Weights of a small GPT-style language model, trained from scratch on English Wikipedia.
Size: 25 layers, MLP 384 SwiGLU.
Architecture: RMSNorm before each block, rotary positions, no biases in attention or MLP, untied embeddings, normalized queries and keys.
Each number is 128 + 24 x the weight over its row's rms, rounded and kept within 0 to 255. Layers, rows and columns count from 0. Numbers have three digits each. The size before them is the row's rms in percent of the matrix's.

# up: layer 22 MLP up, 384x192, rms 0.147, rows 320-329, columns 0-95
# down: layer 22 MLP down (transposed), 384x192, rms 0.153, rows 320-328, columns 0-95
# gate: layer 22 MLP gate, 384x192, rms 0.138, rows 321-329, columns 0-95
up320 102:166159143137110079135126100175098096120101170171117110147165125098132152093105125097119114105095110134095118153121108116121123110115125135117141096114092156154108118123106136134121161156154167131157132141128126124099134181136102141107093113114167137134111179126149149147157148135164126127
down320 101:148131149129090101142137141155122143100118147172141122115110146125093151109152104116123150145122117180104176148150112107172115137149127107120135160144167141142090131149105116126125111120109151125112132114120141173081088123098150100082131099087114166114098077082134170130111122143102121177
gate321 096:136126168105131102122137072102118097175115123122155123125095054132162129111152098117129123124171151118114111138098147099062124161101103138154139126146101133138105091153136128124137103137135117135100182104181131079111128111083137159140145084139113123100133144137126122155165134102122098137
up321 099:124127107162130149080094129117100117099134139133113129173163152137146132107086121125103159100144147103124163127143104149109085144121162113118181129141128119089094091091134122158121111149106173178135124133099107160138143115162115077158131103125117121105138094153125139143127082152159143124
down321 097:162096125089164169127096160153137138162177116137110096097128183136115161117098135119167093182111120083159145106122143165128092133142131095103132145135131128100076097151081151078113113164178161102121137149099135158122156139114122151121106151115109117125157165111115130174084121090125132076
gate322 102:119135144107101126101104125120126092115144127164107102160153096111130117120116151126162133164121086104113083176129136141107117129147160109148136121118107119094095095133178123104055125116106133131145116140152087134073124116152148124132072122131123142151180105121143096133100162106139130093
up322 103:142112102167161116095157149170128116189098128095092144137125103103133081144110141096140148134109094126123148150106102156125141147129133087160092117114134094168107102096102110117136151150126110119109117073169078081118128096132158151153130138129132136160095144154141151117157141107149138128
down322 101:115170115125143191142146122137110114120161176114144123103130151115121121118118105091126141177148131101150111123185116099145119112128139102155100077167143117114164117111117120127145098119154096109163133129164130113131164125131077161155098137156142111140142124104126096123123131135142146138
gate323 102:122125133113142175124092158120139124144123149133135103188097127176138135135143153173181108149145111151094155152112149112118172170120129105130107093140155093166105151116179133156141131099148148164131095169120152128122146140104139094144126136123126129140130108111124128118142096153101132103
up323 097:154125128150121102149138144141172138132144113117173128144143132106129140184084141093085088137101101136083150115112123100137109134093108075113135132111135139120116175125116120145146110097149106108118128117113166137180076150111155118160080116129145157110124100113160129160078116188156121111
down323 103:162126110130112094132160163137114129118059132110102121125119132142102112125117165096123143178150165157117168122131126125124125164126170129108125142131115096139111106114132134132122138105148116124161133117098168120131099138130154151169135145132109160126141150102097140167113108114128117123
gate324 101:110117113099143110135119141083139135078123117114094120154145120164137083181124154117106112105138121166173098152095117155098079121139149126173118142098144131175109145125119148136094121124084125126159149092158133107141105110077117096107132116124135089164119096107087124146117107140159153172
up324 108:181126115133137135119126113104127115162143157128103086122106141136143149099103135164126150160090189133082111127121132101140144105129152156105121168144080137105133166098165111127143117169105130120078159122119080157145179160125132146154107166120133104081156113146160116163155145142087147122
down324 109:138156133154092098145089082134123113134159115121129158137143095152121171108130148139129115109129109138102147138105108144118125095157127114102100171086117117119135157117133144103119152133109141138119152169172166172137152131163124092154126129127105120086134133125113151136139094118128129130
gate325 103:138144104114144118138105130132112153150168106089080147100146143126107091111144122145099126114147140142125127136081135115119168112112105110126110137125115143155126126107164139123130096136142162161098123109152127064135128123117176113145117133124130104122104110164144132161112126146136163112
up325 104:100113115122124132118118128138121103110106128127146140142116131071116112114107125132129109086101113161186125133133131122118128135106133117103107140087177144128169110114099155166092162161150146144138121169155149123150148123160090125146177160146159133160131079106172130146126106133144133160
down325 102:154131139151168112123131103189138129110136105173137125099107085133111111112182122168095139154151155098095088153118101144144132122182117151103130115118106104163162145078147115117101093132153135099151108068132144109113147156166136135117113144102115096122131189126134132134118149106140143081
gate326 099:156137123104121108129123163127111139131133153106121112140114098149111105109169105174172150132146128103079134143104096128134161127125130130097097140114105162157096098141144118077119119107141143103114145121117117133155189162116149111101107167116173110186112185127085142106103176119113130121
up326 108:136095136100140110123149158137131096116176140136143107165110156126138139113119118138131104108126153110118129135142132112141149122117153112117126162149148107132149084144127123158159138135115087129145078102148130110104142226154171132104097154127149109120133162194083146124161099172140170174
down326 110:112083149121156096124103090137122135082171161125093164112101131109143137145114100122131128144108146155102173159144141139138174126121129162125117098124161120168165111140109113142113133166142136103158094140149111094125079134179150112119145113094120099149131093171146135110137147106129095130
gate327 101:135142125130101148146133134099079135109105123113104110119128107117137104153134117138102148150090114129129145083119133126144143129112132091097183162141126070081117058129113150105097132135128168110111092106133124116127148097142089112123125132174112131171117138139136139139126112143104130126
up327 099:101163116155072143114150121087168171115103145112099115111170153147101111166156151149117142185061155125142143123131100159128147137120089150083112150159091129117126102086127117152136100192123124108144085152124121118165129100108114130178151090133140125136145100132168122158125131133141133136
down327 098:126121141133112148119125135070109191079108123123138129156169133129124130130117153133139146130115090153127151126128115088144189137076079135123088113100128158116161092081121136138121172143174114127147135140172147057145108143138133090137142137131134139139107156103114131108071143177129148163
gate328 105:132104124135106182154153130151156151129118101150174114145100162124130100147162120165124117098086131096148148124134147107112095125098118116136136160149156157150087107156134123122113137137117138122049091093127136129063160129134160125144162131128162105127138178129133123125124171116104132062
up328 104:175127128130167113147129160106172133138142135108136108139142133120168122109114144123145158157137104142106163149115135112104119125117101128139157118117105118093099129087121112108131158145154120060160130131162123143108092140131134133144117106125112172154126149111054167080123138146136082151
down328 105:163120128193165064134138168137143142158128148132117109161122131103146148122118105145124138133132167156087098197084108124125043159173127149156159146118116117145090147130172101145145112117147140104074131130122109135136110154161120161121152116142134152150128118145115119099205091155121089149
gate329 103:095099116117183137106138142123162131098085142128131090167152127123096153144111099154108147132096142105131152131123162124138129098090129109194104151149126119123141102138116153135103134151109100127126145117153131085157142099153163147109175101118182133115129107149122125122112153116154099115
up329 103:126125167144150153147124180134130134155153121140097145080124122105141104151150072116111149120141126138077120128132170119187139138133110120162109121154145120102141133145140145155107141109201127139108092131111134125174083157119111110166130059125113126179138112101122145099098164116106084159